{
  "num_attention_heads": 2,
  "head_dim": 32,
  "hidden_act": "tanh_gelu",
  "positions": "learned",
  "qk_norm": false,
  "init_std_o": 0.00933,
  "init_std_up": 0.051,
  "learning_rate": 0.00355,
  "beta2": 0.99,
  "weight_decay": 0.08,
  "warmup_steps": 283,
  "schedule": "wsd",
  "doc_mask": false
}
Each number is 200 + 40 x the weight over its row's rms, rounded and kept within 0 to 999. Layers, rows and columns count from 0. The size before them is the row's rms in percent of the matrix's.

# layer 12 MLP down, 96x384, rms 0.189, rows 0-16, columns 0-191
092,231,142,259,198,191,191,192,195,190,174,177,225,168,170,239,191,182,166,253,262,153,161,236,111,178,207,230,155,187,217,186,247,248,263,154,265,220,173,236,225,179,153,201,207,175,218,195,162,240,229,229,120,183,227,161,137,195,216,184,235,153,185,183,186,229,279,232,188,194,186,164,239,158,220,204,192,337,149,315,255,134,101,215,247,184,141,294,196,149,165,178,140,225,173,190,177,230,177,154,209,215,170,195,139,237,197,241,193,221,219,174,167,194,252,198,163,229,259,210,180,236,192,185,182,198,214,194,181,102,264,178,258,199,184,194,187,167,192,197,195,153,201,231,172,113,232,123,202,202,253,155,284,205,205,296,118,221,184,153,204,205,178,177,243,208,203,156,126,222,219,175,177,16,280,230,224,187,159,222,159,251,147,166,231,196,290,181,206,202,183,129,216
132,141,157,177,333,198,245,248,210,190,189,178,209,212,211,172,152,288,163,252,251,177,164,186,198,280,202,219,252,224,223,216,155,155,150,204,201,238,100,125,140,109,263,258,168,149,226,187,233,127,197,233,250,189,195,177,203,235,194,151,156,184,251,254,207,192,230,179,188,157,213,155,163,193,217,209,255,245,249,166,238,258,230,195,206,213,125,185,255,144,193,167,196,172,241,214,275,213,209,207,139,244,155,204,225,146,117,203,212,201,205,256,260,229,186,230,211,166,188,236,235,193,196,147,197,227,204,220,201,202,141,229,240,203,220,157,194,146,224,211,176,273,163,211,246,205,251,215,152,186,141,200,189,189,250,238,194,167,203,209,120,186,285,150,124,165,172,177,213,225,177,117,207,132,198,132,249,234,235,198,213,209,212,218,180,235,157,216,213,182,167,184,213
099,209,252,248,171,195,269,175,247,193,166,273,264,250,192,156,215,264,224,192,156,232,202,238,179,210,201,177,199,173,161,149,208,117,186,166,215,164,248,232,224,205,186,178,244,223,206,287,218,192,239,219,231,264,256,195,159,183,196,264,185,189,215,156,233,161,159,150,180,185,249,213,211,254,208,163,132,256,179,260,204,201,201,198,201,186,287,177,213,189,281,231,183,192,280,234,167,135,202,226,184,139,219,109,205,219,214,246,240,176,132,252,188,104,194,248,208,248,231,164,216,221,176,244,198,255,169,129,214,244,163,167,186,183,217,232,154,191,241,215,208,261,232,144,167,252,215,225,106,174,196,204,175,254,203,232,316,141,150,228,159,192,204,287,128,218,152,237,183,209,241,193,207,306,215,234,199,237,184,259,229,244,210,159,219,282,167,241,128,209,178,239,209
101,255,108,175,235,216,202,184,223,159,221,218,141,193,224,187,185,199,168,122,184,211,178,142,222,191,210,170,142,237,189,196,215,215,222,249,182,208,155,148,219,198,214,182,198,180,150,229,186,185,228,178,171,195,173,204,235,212,166,164,159,222,200,192,274,214,257,209,184,241,228,136,200,188,189,183,232,205,173,133,225,252,204,189,197,199,152,160,181,135,179,316,164,236,201,242,185,190,174,126,184,176,213,221,181,197,157,230,157,165,202,209,218,197,242,254,312,166,181,222,203,217,203,204,202,131,151,203,149,258,271,198,243,206,160,224,177,157,191,206,209,234,216,146,177,253,168,245,279,170,186,183,242,158,203,111,188,299,215,179,201,196,263,192,203,187,230,213,236,160,135,172,258,188,221,288,161,209,242,190,248,236,201,245,182,196,216,135,188,108,168,229,139
090,184,209,194,149,228,236,157,176,171,181,201,169,148,175,211,246,167,137,177,214,161,197,181,145,170,201,201,131,205,214,219,210,215,188,129,235,183,193,168,214,213,227,205,203,183,129,214,170,246,101,261,285,243,175,271,236,173,242,90,183,181,164,178,151,209,176,213,235,280,204,249,158,181,249,158,227,192,230,180,141,157,177,271,208,244,197,175,192,241,173,172,173,243,155,263,111,224,208,201,239,172,186,203,130,170,145,201,181,177,162,202,172,254,235,212,138,210,188,165,171,173,190,267,188,151,208,185,201,193,194,260,226,228,175,167,234,199,148,275,210,78,215,250,243,223,151,180,168,172,153,213,178,224,170,209,255,170,286,150,179,212,151,173,189,202,219,174,269,206,167,241,246,180,155,202,198,174,170,247,167,224,185,196,130,164,255,174,148,240,174,125,245
113,233,165,196,167,238,261,125,191,195,182,139,146,143,249,280,227,184,158,213,195,204,215,269,223,253,166,188,181,239,265,190,258,245,190,177,212,229,209,121,190,203,237,165,98,245,258,241,215,163,293,304,175,199,276,208,131,214,192,170,257,218,192,162,175,215,279,229,227,202,238,255,164,169,124,245,185,201,199,236,183,222,209,242,187,113,280,253,165,234,159,207,185,189,170,273,281,214,174,209,267,160,167,235,152,190,240,202,188,213,200,261,225,217,221,279,233,196,233,197,250,233,164,210,195,200,254,213,155,189,226,205,194,138,190,234,190,176,158,244,236,230,134,157,212,226,212,179,176,308,276,230,247,207,252,184,212,194,138,201,223,261,186,235,272,184,123,201,226,223,203,301,211,195,84,157,144,169,148,200,175,227,212,210,143,171,185,175,180,212,147,242,226
098,206,181,276,227,242,243,217,237,167,227,238,233,281,206,239,231,213,172,256,231,197,127,140,215,253,242,211,201,201,274,240,269,228,172,193,190,228,188,144,139,248,203,218,196,174,175,209,194,206,282,228,182,246,156,233,260,249,190,226,129,232,200,258,220,207,209,226,151,243,241,250,260,198,153,215,135,176,192,219,199,160,204,182,212,202,241,249,237,235,198,205,191,163,310,243,200,200,186,234,177,228,184,200,189,157,244,219,188,142,235,192,175,216,203,220,177,206,171,169,253,183,245,152,219,175,197,204,223,122,199,188,128,200,222,197,199,162,203,218,189,173,184,211,160,161,181,176,223,220,163,288,188,270,246,233,169,168,140,273,236,189,182,210,220,209,245,243,212,268,161,204,180,284,259,169,230,214,235,216,260,220,259,279,198,161,162,201,270,232,194,227,249
105,151,141,201,254,184,145,221,191,228,270,210,262,209,204,253,189,192,222,225,232,211,188,162,236,240,213,214,257,255,148,275,161,141,228,234,277,223,210,112,187,208,186,209,152,177,225,225,197,271,259,212,214,215,226,202,244,221,235,184,144,232,225,234,209,214,194,283,161,204,260,218,220,195,168,240,206,172,194,189,237,181,283,213,186,262,254,165,233,204,205,123,197,200,282,200,167,177,188,198,253,178,277,197,159,219,196,185,238,150,293,220,221,255,251,164,254,148,239,182,226,144,205,190,320,133,229,226,131,211,214,241,150,155,214,141,154,266,213,198,208,249,171,167,155,175,206,137,235,248,219,245,267,213,212,271,165,272,131,159,170,195,192,201,183,179,212,227,195,257,203,228,222,152,188,137,188,248,180,243,111,230,202,211,182,169,159,248,260,277,130,141,146
101,126,243,169,224,247,183,197,235,124,228,232,295,166,173,161,249,241,232,210,171,200,217,158,219,141,155,203,134,177,128,172,200,296,159,249,230,230,176,219,221,197,191,244,238,202,244,249,234,186,275,174,217,198,189,175,163,201,166,172,139,152,213,133,184,178,218,157,196,197,221,217,230,215,172,243,262,248,253,182,177,269,182,215,220,204,190,230,234,191,256,186,289,257,203,261,181,204,248,195,159,222,242,239,205,180,191,207,225,205,176,205,224,201,182,201,56,141,189,227,205,143,213,207,211,181,186,220,263,222,218,238,218,161,228,200,205,201,163,276,193,245,172,140,175,185,146,184,208,162,265,202,161,157,185,131,226,209,134,115,226,216,164,152,160,216,156,167,271,170,145,198,221,253,196,201,184,145,103,286,203,271,123,275,136,266,171,203,152,164,233,212,190
094,169,224,170,228,220,221,185,102,278,218,288,220,188,239,225,293,174,197,138,162,219,233,128,242,189,111,215,186,159,264,158,275,167,154,214,173,231,118,229,255,191,237,222,284,199,193,201,257,212,156,234,184,204,96,284,253,154,196,301,230,248,230,227,175,174,140,170,169,175,170,201,162,209,119,221,189,171,197,239,206,174,171,192,280,243,182,126,181,267,260,209,264,208,203,238,90,221,243,208,187,219,166,226,261,189,131,123,164,238,237,149,192,227,234,192,170,146,134,155,213,179,138,271,242,236,214,156,261,141,202,174,203,212,199,221,162,112,183,138,255,226,156,149,155,179,174,247,151,201,207,228,124,208,196,136,154,181,188,131,202,245,157,206,186,150,223,161,175,161,195,223,170,294,134,196,220,180,216,141,199,235,139,183,214,264,221,279,235,253,187,264,223
100,221,171,236,217,187,225,226,243,169,167,189,181,159,239,247,220,160,214,178,195,196,165,157,243,273,170,196,253,202,163,201,188,118,200,176,228,206,262,159,202,235,195,203,204,228,229,131,139,203,227,226,227,214,163,155,191,201,159,190,224,178,165,179,211,203,180,232,165,232,248,128,149,147,233,213,284,270,182,139,243,127,218,236,139,179,180,207,220,242,227,174,227,194,178,185,79,199,199,205,236,220,230,186,198,220,158,274,154,230,214,153,186,260,175,206,202,202,219,281,223,213,168,229,220,192,112,215,216,215,229,189,189,193,164,175,196,174,204,179,230,214,195,185,175,260,264,159,144,165,185,186,250,204,255,223,225,177,250,173,201,264,238,208,186,183,276,275,167,242,280,205,150,255,183,174,155,241,269,184,201,99,156,195,209,203,299,222,162,267,229,226,198
106,166,236,250,245,232,137,243,140,267,242,190,208,166,273,167,169,277,195,219,241,220,203,237,167,193,213,201,199,269,281,168,237,189,210,153,171,260,175,165,234,140,151,208,116,141,243,202,179,225,252,202,220,282,192,220,235,212,142,184,206,185,210,190,238,229,157,164,231,159,200,189,166,272,209,218,207,244,186,148,211,232,253,252,280,130,195,195,228,185,174,231,202,245,233,137,321,207,187,206,158,224,134,236,228,235,235,221,196,224,157,242,233,221,178,125,179,220,234,242,186,244,253,173,147,220,246,153,183,203,177,269,181,172,246,174,206,242,137,263,211,211,254,305,219,237,233,181,277,201,254,191,222,208,204,169,174,271,230,242,163,272,191,178,204,233,200,232,185,147,244,185,230,238,232,233,265,229,226,187,199,188,250,167,234,206,184,132,186,196,206,217,202
094,177,223,254,166,171,171,143,240,309,97,226,171,204,173,177,233,188,164,164,165,195,220,174,193,164,71,217,175,152,263,162,208,213,212,104,185,198,215,214,182,178,228,176,196,209,201,101,216,206,242,132,273,178,140,247,197,256,186,143,182,269,217,238,147,162,261,155,282,87,203,288,222,251,206,142,185,205,198,115,190,171,167,172,207,195,238,195,201,191,243,174,188,142,199,121,231,206,181,251,238,181,145,224,224,162,273,207,185,181,158,182,219,227,173,197,172,287,184,202,199,234,216,152,190,258,234,164,164,215,255,218,224,213,231,222,119,228,165,174,142,173,248,254,116,232,146,187,180,144,187,215,221,227,219,189,165,209,280,124,185,119,188,184,195,191,181,241,205,219,138,169,134,231,207,214,224,243,195,176,158,155,219,229,198,167,202,196,140,163,211,156,257
092,197,235,192,285,203,212,217,166,193,236,194,202,254,191,148,173,235,266,240,221,228,170,194,142,198,224,189,216,209,245,254,224,283,212,197,213,207,236,203,221,139,192,229,212,225,185,224,247,138,151,239,234,273,172,229,226,250,182,191,241,201,202,245,216,155,291,221,173,215,222,244,145,260,247,216,191,187,217,184,235,203,248,179,274,195,173,180,223,177,252,207,160,228,234,84,252,248,227,161,154,207,147,218,331,187,172,167,202,263,199,197,229,172,186,208,205,230,218,257,180,235,201,199,233,194,227,177,188,221,138,177,129,190,232,202,236,210,215,158,183,218,217,335,157,100,239,252,213,156,131,192,159,162,255,185,272,150,226,199,153,278,191,216,212,173,180,225,234,178,249,208,135,129,212,209,228,210,229,211,256,208,237,249,239,202,157,176,181,225,208,243,253
099,271,112,244,144,244,267,140,200,208,127,213,174,241,156,192,209,203,153,206,178,148,208,240,131,254,160,158,191,164,169,141,198,238,178,183,158,158,221,205,181,206,147,167,203,248,156,184,199,265,208,171,217,112,259,230,156,200,179,182,207,216,227,229,259,140,196,171,225,227,165,201,232,163,186,200,179,251,174,264,103,157,177,189,240,147,211,166,218,200,227,165,184,82,164,211,148,265,214,199,227,236,208,193,254,225,172,198,203,264,191,243,151,188,138,247,232,209,211,197,247,183,134,191,239,266,143,204,194,205,184,194,245,252,217,116,138,193,294,159,223,161,142,143,130,137,169,163,195,301,181,232,246,216,193,248,258,150,221,220,233,173,190,230,172,187,122,226,286,238,182,181,265,189,188,157,156,197,204,132,174,196,147,200,248,139,226,176,184,208,144,140,224
100,206,221,239,195,222,208,296,216,220,208,220,203,200,196,289,184,176,207,135,146,234,223,181,270,179,156,267,216,186,239,248,243,123,224,182,196,206,223,186,183,218,133,201,203,274,298,227,240,201,77,188,154,148,179,229,203,206,227,195,166,174,183,257,181,166,215,217,134,260,151,203,205,164,206,181,239,121,260,172,270,182,168,238,270,237,126,148,275,196,201,250,183,153,150,197,123,72,176,229,135,223,248,183,223,241,190,217,215,136,162,289,143,199,169,144,205,189,170,193,176,224,160,193,151,243,150,235,198,140,197,226,187,185,261,210,154,188,179,235,204,168,249,125,195,278,222,192,195,227,106,210,179,227,189,273,196,221,132,198,142,198,172,192,191,178,167,205,165,207,127,208,190,180,214,201,283,214,177,225,145,235,151,263,203,212,220,187,218,236,197,170,197
102,238,173,186,199,233,180,155,229,237,210,227,237,228,206,216,249,284,206,203,245,206,178,212,192,259,175,251,183,223,119,198,211,198,167,221,201,234,210,198,152,221,190,230,273,180,161,190,236,229,155,150,194,109,142,244,241,199,167,139,239,199,156,206,178,188,150,258,297,275,168,214,187,132,193,114,186,216,231,258,151,147,157,206,133,199,157,228,265,200,227,157,286,208,180,225,176,275,221,177,177,196,177,153,207,176,212,282,260,197,195,190,173,212,142,234,274,208,212,174,179,157,217,145,210,154,186,179,240,203,142,187,254,197,178,176,243,201,203,162,204,226,184,120,184,285,182,164,220,213,236,160,164,216,215,216,170,186,156,219,262,176,198,189,160,210,211,197,149,187,162,152,205,258,140,192,111,223,214,202,197,182,139,266,178,130,183,277,222,175,162,210,259